config = dict(
    head_dim=32,
    norm_place='pre',
    rope_theta=80600.0,
    attn_scale=0.23,
    bias='qkv',
    init_std_o=0.0,
    optimizer='cautious_adamw',
    learning_rate=0.00291,
    beta1=0.95,
    lr_head=0.0103,
    warmup_steps=394,
    schedule='wsd',
    decay_fraction=0.82,
    train_tokens=126100000,
    dataset='wikipedia_en',
)
Each number is 500 + 25 x the weight over its row's rms, rounded and kept within 0 to 999. Layers, rows and columns count from 0. Numbers have three digits each. The size before them is the row's rms in percent of the matrix's.

# layer 3 MLP down, 64x128, rms 0.0904, rows 0-63, columns 0-127
108:534504538451500513510456549534512466499464463532533482523499533491465486504494472462494470502456472503476452539533515505512506539482439475484506505486467507479505498499478517486483520482498505533513473490464504523499461489483500448513485471496464470506516484511503513497529492496515516507525454475496518503482517522496426467475503499481466491468464518485511507495525524491464520448472
121:445469539512544494550517435508520485511530537509453529519483499524477500493540527512519454494483486499514515443478477466518500467463521534482496492504508489538435492486510436494487475503527477440471510503517516448506507497501494500467501521505530505483510493492463492494480498491460527546485478505496469488505522457518496509499494504537505505494525510542513473517491462487498512506507
138:542540465540442527443536491497473500505497490499496479510500492531501529498439487470479521590542494496496481500506475498522520513520474501481506535490515522495505519516460508482525490534501479502485532511515498508510462504521506531485511471496497484508504532492506504500565491497505484488531518470447480526492487487511478518516504508487474474524438504415486471495504499500475512519475
096:519530500549482492494472508454540489465534486495504515530511499541501518500515486491497492536512514525553523522486512522517478458519496461497483483473510517512466482531478475520532512471517534497520524532483470488481506536549518511519534503546511510492514536535529555455525491493518479511480487458525489543505488522531508511544480472533502526488527529517494555499526538465464487478511
096:516537527556437507468526519558515505501497513534492548499493528479477503507528468488542505503510465482463496517509488517533510526503471467507553528479474469501515481486488521453526488471508476523500484533451481517516505502505515517498503492503525484513502520496516520505549550487521501519514509482457519493486518500458489537527538488464470496474497504470439479491531501460509481453487
100:529506534500476522454481532488527482487525528488554466506472508465531502522492518548513509489503477520481509572488555513495489525494458515511500465553535469489511489479525475497483479539484494503490547517498494468489488513498506508503525521463524488478516520446500504496500493529508487466503501483472516515494495538461514507513461545478479522466483515522489452500522574501530507473479
095:472462508439548506448489508503485475540505476521486504470553508496497483485489508484489494436494475480481448512520523531540517491494496561454532460477494515470498534541518511499494500512519525505494473448475478504483463494501501506483452527466481487509507512513488495489489510505480507491527555527505520523522471498466504481503484489508466506492490457541500539484540496453472485500494
094:466467491470524486473446488506464533525537466537459529478489485488512502504534493489536465482500496525491501466504494524565514484486518463447468482506507489490475555470502479501454557478506477508455480493512470490530479506537511492486469498476502503536517483442528492503491507507506511498502482511506521518474487496478492496478521493513492475490474553561513477502533442474496495505497
123:451512511483466478487481454483530487456479486472439485493521455512504464496520502490499467553534495523535492461498469514505511513540499500475483558499504483494464515467482477499493469507488512465438492534532515464527515523485465512498467465515481519469483478483541449485489486472479486509469509482504482521493488469514512477507515511507503522536501473520520535513484443481471495474519
112:487503493498510499516496501504499496524519469524515521541504496520499485461539481552452494508505540475546562532490475496477486476485512503503512489482492464533488480515525531485517462496513474504517526531489547474527568478480487523510524515499515531492483482457486542496450494510558491552498502514492478482501484521472536548516493514537542501498458496508509488531463476485455507521526
098:477516495512517491490506459508485452500549485540499518508442508475507500527497518499492471508500520488521523509469529499504490499496497514515480510487464495527476528525526479517498480449551470503541488489497543478473544471522478498473533505512457545513466473525472513469435467499519493501506495479496445528493530508497525504532482517540547479527489459530545469545491475485529509492500
093:527492508492540517525484531437542474515497469512517512475529492522496497509499505464531511437472494461487485517493512463494468450533490495523489501494460474531492524499480466516467483490537551489546495519510507576548508498481499482502504521528479521505510537535494494523497478506477503454506471481515490521490482517494502513488487540484488495474554500520500523533530537558493485483486
113:505445526482519463539509490510492476488478503494491488504510468475507485507508521500484466473501511473484501491492529484455476478448526494512461461524482494496461476475482523467507472460466500438496503480494491455469526506476503469484491543539519511458470506448491520560493508475495513537476490479471539474477546478465510501501504466472510500486534482477489484486485448480539504470500
139:552516511515526484510488519539529501497524495542587513540506496520513573501518511499468557513486513485493503567516533496474499478485496494540492527477455522533529532517502505489526527509494519545472489515492483512488509478490563504515504498533488532503519492476495520508471510546485498514550523517470485496491510530485498508498518487505513479511478487487513479509466553469478526510528
089:533560487449517511488462507457522543502500485491503522515440494578522496545542446476510487489499506509526535494494482532497475498516514507520505495446494512539461527511509453511490539473508497491493506495518509546506480495493453505510513465468498514516498522514476493544519492484450503492497509495517485537478497497545506545535526527504494526529543493515526533498509516496485493494510
112:497530529543534495518487472531453513531476465507504501511498497486492524509517481489424482535486511478468500498528508496476488467464510534445476484542503517519474482471479506451496530513495493497490471500540545492509501506530523514524504523527481471531507530464509464534503534520537510471496466521489494555478475471489451476502505484458466501468490518470516504481515496476510554505481
108:520532485459542473511491534497535484478506459532520510530491500505469505496483462491502516508519514488490499529521509486480424431524495495499421476479475522515525427508499514506531460484508447506522516483502497522477514470500485523501504492528451512486484498492471514463503503469484463509533530516517489520503519514536494523502506480529511511468502545507530535497489514491510455473524
100:540487488509486511497537543487519543529494513484535506457503522486500534467493475496498548489497494516484475498482486520521482531500468509491471498529486486477519464544482487491506500502466524530539504526484532525537469476506527540507497508535489466499497448448521482530525525542526479436523517499472545572525510520480484562509507499469467497478510469499505503493496519489498485499469
111:526520512515462518484502546485493514471532487555552484494485512498509524522500493468489533509499477465469515555468506494502488514529499466485449538472504515535540490494481481501501509538535500519508466514522504540475478564487532472533531526484550494547470529505514518507490477497524490509531532489544527514499513520523484465477478536504479513492506500477489517510527568495514474494475
088:549497522530541525498497522491494522538521502542506510494500503468540499464510521465460499530516483497516502505506505462498471472506476498473487460503495526489525518474539572506507487522496536522452490490534508482485502494462432459507478541515544464516473525450547504522488508525502499500471508522496523494452490510543480472477497490529473526459514487490496505488506503489553522503482
091:516513469514506523527528502515510463514527530518501507499533490455532496501504459507460548482473534469518523511473478502511554482484534538541492503460526491484511487524502488476494537463497513519521497526504493498488513486490531482506522496497454477504495534402503530506516534527475509496496516526455504478482491527471515466505482528465469502501540525481460480471485480503511528559487
105:501485500494485476500520508484547541467513498497506521504520496485557523490492523483533502451425479533485513502441537492497485525517442510509526537473455504477507505467504479465523519490465531467505475529498514514453468487517516441510501489521484465478487495488520540502476510497504517472464494485530491497471482486510505537504491490498507439482522438494493519508478515508469509463490
091:489472538520431504499478486486476514476463517487499510470516501486510512459492503490499491480503526451497525488508455471466532521494516519537456518499490524510496529493551464528460466458456513501543472513467524472481522478484497506482489472495514512512475531486491506558509475496498501506446536494491556525534490488513540505495468531496501520480527475504491485495537486529534545542511
107:463520508493479550488486486515533469498546507514502474511509492517558489543526489456504502528500496501493476504480535446535503484524478508483502540500512489469535505484537540479510494471505483506525459537518519467513460457530500499528483482528556463506472541496508503494521487515540482516514505521499462550490530473490487525473520487482474506490497519475448499485554464517457510520483
102:511513486534412530452465522499549488523505532528518456540535521502527539519490437478466514518497504536486482497518488532533528517486517495533487481485491474537520491517495503515526517528535509494529528486488491529532462516523480484493483499470496456447473513494505495497526518453532492511519526479504514509501481511483496521517513524485470501470535477469480517478528500464512514481463
118:499523506492561493502485492486462526501462527560507482533522504490481472491492525504511493487498560500526527492517500532499489487494543461510498467527486459536502485480501492522542535517515494521487508505504521468492535479538470500521545502505487528461483488499503531515510473491518470527497537525521460483471499509501544485503484550522542503485500491456569499531474486489480486512574
112:464505516470512492454519476531492509541503473480447497494487492524488502508508531452534426512498476477501479454492488461525518489482545484515494468460532500499498512517533480509480515468527487468504468515497493452511488564481513514464497507511494499472537498489513479451514499457467492484485555470491497509512456474473472520511477479503481502517543522533522487484476464503525529511480
091:515476499481525486526448481491505488516459536496473458490529492471481483487507504525476503518513503482505507489497499500456504511476525464504507498544523532486482515465477524520503504483496508489505501450534507468542511491471476506506488514495431513509535486443523482442500495529485573487461539539485523534470525482498485480481501474482487549501519508497503510514521455524551453485479
097:506492481459496497531527490520514496503521512481502506510482477528539518464524568526554470469486499514517492490471539504501537519498510497476509516506486520490489514560501459509424512567507516500521507519498438487520465483506507498479477525492498526550491462491509514526518500468482529473493488466483510498486507484506505476562472492502490492544510542520496544467504509512522506450495
106:462488482537462504489508465520512512510488497459458511481493475511506514482453519497504500509491476487502477494476486467502561492485517491466506493496445499471496495516503443492530498461467445506492470477531490461480499503469476515479476499491498468497505446477522439502516519480471518510478478511494512499542478487500486450493536455490502535498494527493501447467525461454494528463459
095:511518467516470506497448543513518529558506514505525498503484528508467534521479525509521497493483500494478462530462516492459474506529469486515454518515496479502525464540504497506517500530493513511522485480496522495484486502532540495486527470462441498484526529521489511530526474503506518457544488542502480452506515499553472488492501549471514500464514460461515539490545516482528523467513
081:516536496529514486499471479507500472484478508508502492511458463507527454516525485452514492504538521488504513494544482502508506541522538502536501513508496484539486498447518542501510503460478467484510515552506516467537511477517481510489504519449488530504519537482484508519520462523503519513472504514507474525474519507446537492480515544502533508492525513403515493520482499470511489526550
079:525496484526451498477504491550532464543527487488496500474467522496473526497561460469460547548534490500501482509516506522495502515466498531481546487471532486490488450469497494487494485489504508542536507516477458540527534536472488488513500496526474478515493494469519494538506503555509499489509504503482503511507495507499506477469475439503508455483495480520464509490454494478495477537453
102:462483510468472507479449504491518534514477497472472534494486496484476447500506528510491475430452456512457482495521499518500473492449501514495461491443477472490510526431486461473499511525466515487497466495477478520452497490498483475500454499498469490519545491483513507471491544508468515477503511475489545485517498508474500512466503489480479493495526500542474506488507476531524476469488
092:504505487510507473477510493523509495470474482491492490494499471485542503501515491454493510466482494470481481474479504499454494508477485520510471484513465552492460487460477470479507533508476480474474508539490521496484495463534498504485454496455437489505493438448495489481476525482523522479507450534420516478457491493484502510504519513453498443505486500531491486482482467482535492485481
086:523517491470520508509457508460478513500539518458519480523538457514452496452464494498494399473463488501493533493491488496490503500485459490514467507474477467494514512476505453505501481477493493493477503471534524540539478503544532486473481493473460509486528522538504476522521506525474505487496484489471482494469503525508491476527504546463511509482494503434531515491517505525486492491495
104:461478514497559508511523486476534496462469479512467526494459527470464485463498461515499498464501511455500506449496494529516454482483516456525527506492512522498477487536517486463507488517474491518487499542457482489462489491452488496508494553502508475480501461491491490552481524490489502464504461545513494491511476487489516536472481477482476490450465445461522484478484495487509478478487
093:508490468485531506480531503488458452497478443512518535500491509507488500471470474501517487479463494555493512494435511487473451509505478483511490476544554534504474487516529494503543540543533503500516493525468508500514471545478536481493512483470451495513452474482471501476486495520494505498503561522489491484458547497516488501463469489484518513473520502521520476533531496479484501510486
092:482488525508514482479510502514510456510490522514488504546494486506498500469501482467529519532542487494443487500494510527475482491479507503484521490459550511509524519473522449482486479498517536476481492540492540486505477522453487511514463546466456479501547509466504526460506475491507548481502518496515530524508552460491487487523489485475479538490523504532453516458509490476491427487482
090:509484509516469490524468518499500483447497483508490519490502483539473476484498536486500507494488496434512465520494474468442521533531512538480533458504500449530525510462477527499508538482492526514529504528504506485479531523499501484492511498468540504535498485522550555467509490487518535499507518478509545515460463530521522553489500519511492501524492459497534517501491524564483525498526
095:510486498480507495477534527471536494504543481521499481494494531480482502525510452506524505455476497507477518508496565426438492518498504466411472469499501498486475503502518459508431481511489480495529515469510472467503471492517526497494472537481457510501489507467499521471501521509503531468484518508501491499478491504488474498466523515489487501492530483519499565467531489515492527494488
100:509493505479499509496522524504521453524550525518521463485501519513501544504496542472507485486445495521498493510537518513491552530509518468511453474482506516530507481471510512504467537542537511510514475497524552497494468492510501488510526491496458497529485484513522546536468481462450504488547490517513501476474493497502514520504491552484515489549516505504564482493521495540455474550500
088:499485493529519511473448484549521499532487493519493462481502447459508501513505501494485456481491518548492478492501494492485481498498474568469463477475491509493476518490511498511511511499482515486504476557531531513462516521474490457507523505480498509468455531492552460475499469513518498476493453486483501499510510497519501452457450480475500563487522486534477454506511477470515469477489
079:530502501453499505496524540526488483503525519486505535494505486474454535444527501529500553468505458516489463527445482531464522460471492467523530522540510506483517521457468474502464511484500532510513478494450483479435484458505492479516483500481525497518485495508503515522507526496484532473538455484495510512494473510489496470499480517484486448505490495553523520484508488480535526524491
094:458511503500512496482506477471462563512523479495493454503543485500522476487482512464518498515577520549515496503534461495510486557510469495483517479512509513466500507489497486496469480502521498497526498468562484547487496496507511492504507529510494533521477508512511511497504469485488452441505492546518485520488561526498500507529453524513528534506525473514511518496538456522537501529509
096:538525484498497514535475520521519484474527462522540481509497516497511514462498492537452547494440493495524515513497507505470519492528502508492517471478484439491516521504481566477533514513490528545539469496462476516515509526509523504526520486500538489524521489540474454552489494475539516517558493520513477505500510509503497499484547455477504501527489538466505504511456529484525490494522
087:501491506494487507521491476495496482465472512483467506485475501482489461485510521471531439500462485488490473496468486428489463456481478478455510517493466491493432501507496471500497483474503481499574490471495491483541473442481485528492488506520475502468493481485474483479487512457490464486491465455467491464511483501507508485510526470476501478481501486565504514480525507508502443510507
100:459482491511484521503474462533459508483481518467449480491476478497495485481468510513484418472464497518485484460520495425471474496508476528489492508543521494504477500472513466496513537528495471481511487506518542474503482465485465493481506508547546476552512507507491491504488524517460484487458547508502491512482501457490485508516484495497492494498503480502512474501508448495512571482508
102:523486523525447466485509507552514501480502441491509519515537512501514545522503480485501468428477469518469475511476499485517499504456512508496524486495473528470493521488505530485477487510486543492503513497455471499515473445469522516503483545460473464485518475503475508489511520474490517501546513518448529467500487492474469500496510478463473481525503504556480528469522525500451487486492
081:472500474460536522510469508470496453503508443504473505470474493507470510503473507464507497477485521510492473484467482465494528526507411501484485501517515500500516497471466455504522450514486471498515442495536516514526473489487512489520478514508523488457482477484489469520488535512501493441538485489527484509501475524512491519525469477486494516453428482496471518483504488540467486503497
124:508511509496531444525551490499527550482512510489485495505494486507489492467529546502460492556527493516495493492492480519494515526515507521504490471473497498470485537482479552448510493486452484501514503473555467475506491539494534501511479492491487468490521539496526525530546510477522487484489477481512514490439488474516489530516527467454484511511518540456502497446497495502441476514516
076:495508481512535500525460476499484480513460511526498526499511498465474489513531509484481510540534516499481516476501538489520496502471561482501483492519500575505521529489501487496477544487548503468481497508517499472542504494498520473490470430445466504477504534493509530528513504470510532529511473478515509492503489449499500542500502566493469493463498500466483488473506483442541480488514
088:514498444519484487423527520496550500478514465476511481482497546488491514521480449468503503550494452532508483519494539461492501513552490459499532518458473502488550494518536523510508502535482498522483495499503471492453474490452507507551473481508484470544470476513509502470493478525478496496472486526475510483515481530495514512531523497494496498501500467521512494530526505467506505461467
099:484454511522499492514489445484499524529461517478454503513517487453523474558471481494528503518496518516509504490498468503486517469517502533475506521513496469526489524493534462550486486501538493484488528453528541470508509565478479528490474522461494516505500549538529499494480504509486546509489497498497541533480483476470491519483472498516496564550517536488470492499493460488486519482508
089:482513505509496522502447508501530458449432523499494497502535512471471527500501509468489479517483493523497419544538510471496518511511493437532559524497498513512510446479469503489520500511505521493488528458529491477468470548517500508510484469436491492560505504487525489507516523487508527476509498498478518515480517476500467496526487486495473505496487503540471512477504530523479512483484
101:522532502541499488505472487549502491506470491488494479558493485508501533469491483481512472518494510507511481473548502472483563484525510489445485526493518516542505494498519504538493521468504446457496512496515547502488507494488475548509488489554505529481505527549514485482513521553426500514488454473504539515485497477531476532501480499487520545543507500500484480519498518521512511530490
117:472491509489461485512511463465492480487435520462469561503503489463509501488509499522488464520524498507518529467533497510515544506495510513486489516519568522477483443500508522499461451475526448490499517500473499449491501521551451461477501498478493509518497508519487496481511471497465541526470480508499506535489484455492499506510479539491515491504492537474481521491500457455514492528515
087:497555551516533501513500510496495482545509471513489476502505495541534529522566486449503505492491507486494520488518469509515495530485477450477530495509508503499494495567560497492537502487507524510509509469498473512541497542488505474489507475466471486502504487535551466524514490529521506493510498519544512461495533532517464540484514455485490491494542496507508505478521467474536497457459
090:510489485494456472489477490509471487532563494524519522510452513529483526523442482464514523523522498496488517517542516512557524480518479490538530488481542500482514502528482530483478511469539508544495458481504469517514479505498443512530528512522503523468495511524510469479505467502545459474485499502526539505512484537500485518478475494524499526528492530508487497538488503551476549468505
094:490499543521509454542511480468434456477472521519455527482429490472514488497507471509488489510465483503507527460529495516496473528516500518480530507473545493551512462516506493504530482462496483486456514495538518468554526525501480490513545519466526492516495477517492525511476509521520478501477480534513510509496520456490517489462472468511513513508487484467511519537476469476481497533487
089:493470503504471509486471502494459495464524475454503494525480517520521497475477504494493514530528481520501482476465482530467527590496539528508543507512475502488520537503481545492485512472488488488482514551534484502512532483564483481489468538531508520483535508486478485494503528494487476483520466457492519509513503478484475488453483533492513456435472495499498508516473480498484540462492
112:521521463507480498522458528509487497486532490510517519481477525525507517480548488536484514474495514492492545511499535498472510480465531481527485458498516464511503509521477499486512438509498472535532509515449452457455528488492509501529537514499472518471496460568433481499447511491500479504529484506501464499527465541510494491496492521511561486503470522515491506500488485507520489466508
088:494462511494509509547487505535484544483537529501483479495564486523558507538458523506488497512489493475518492474501485467461500514484540510501527500499501475529469486494461466533456499456474522507487514494450479532507510494450484546484497462496541512485485484504481497501468519513491470510493503478514536516512475518521515473466458482490507458533481480496522494538440510488528459485528
102:512499464476531516521468515480454507475508533485528558500533504464495525543523502497515501484488469525501471512461535451506482487494479521556485509485477489492488531546547473492447486532496520504507485480513510493476481500505520494509473506505499492528506538496498493480508535534493547452513482418530518452519494521514485525486500493495487514483535520552503470494538502479516491467469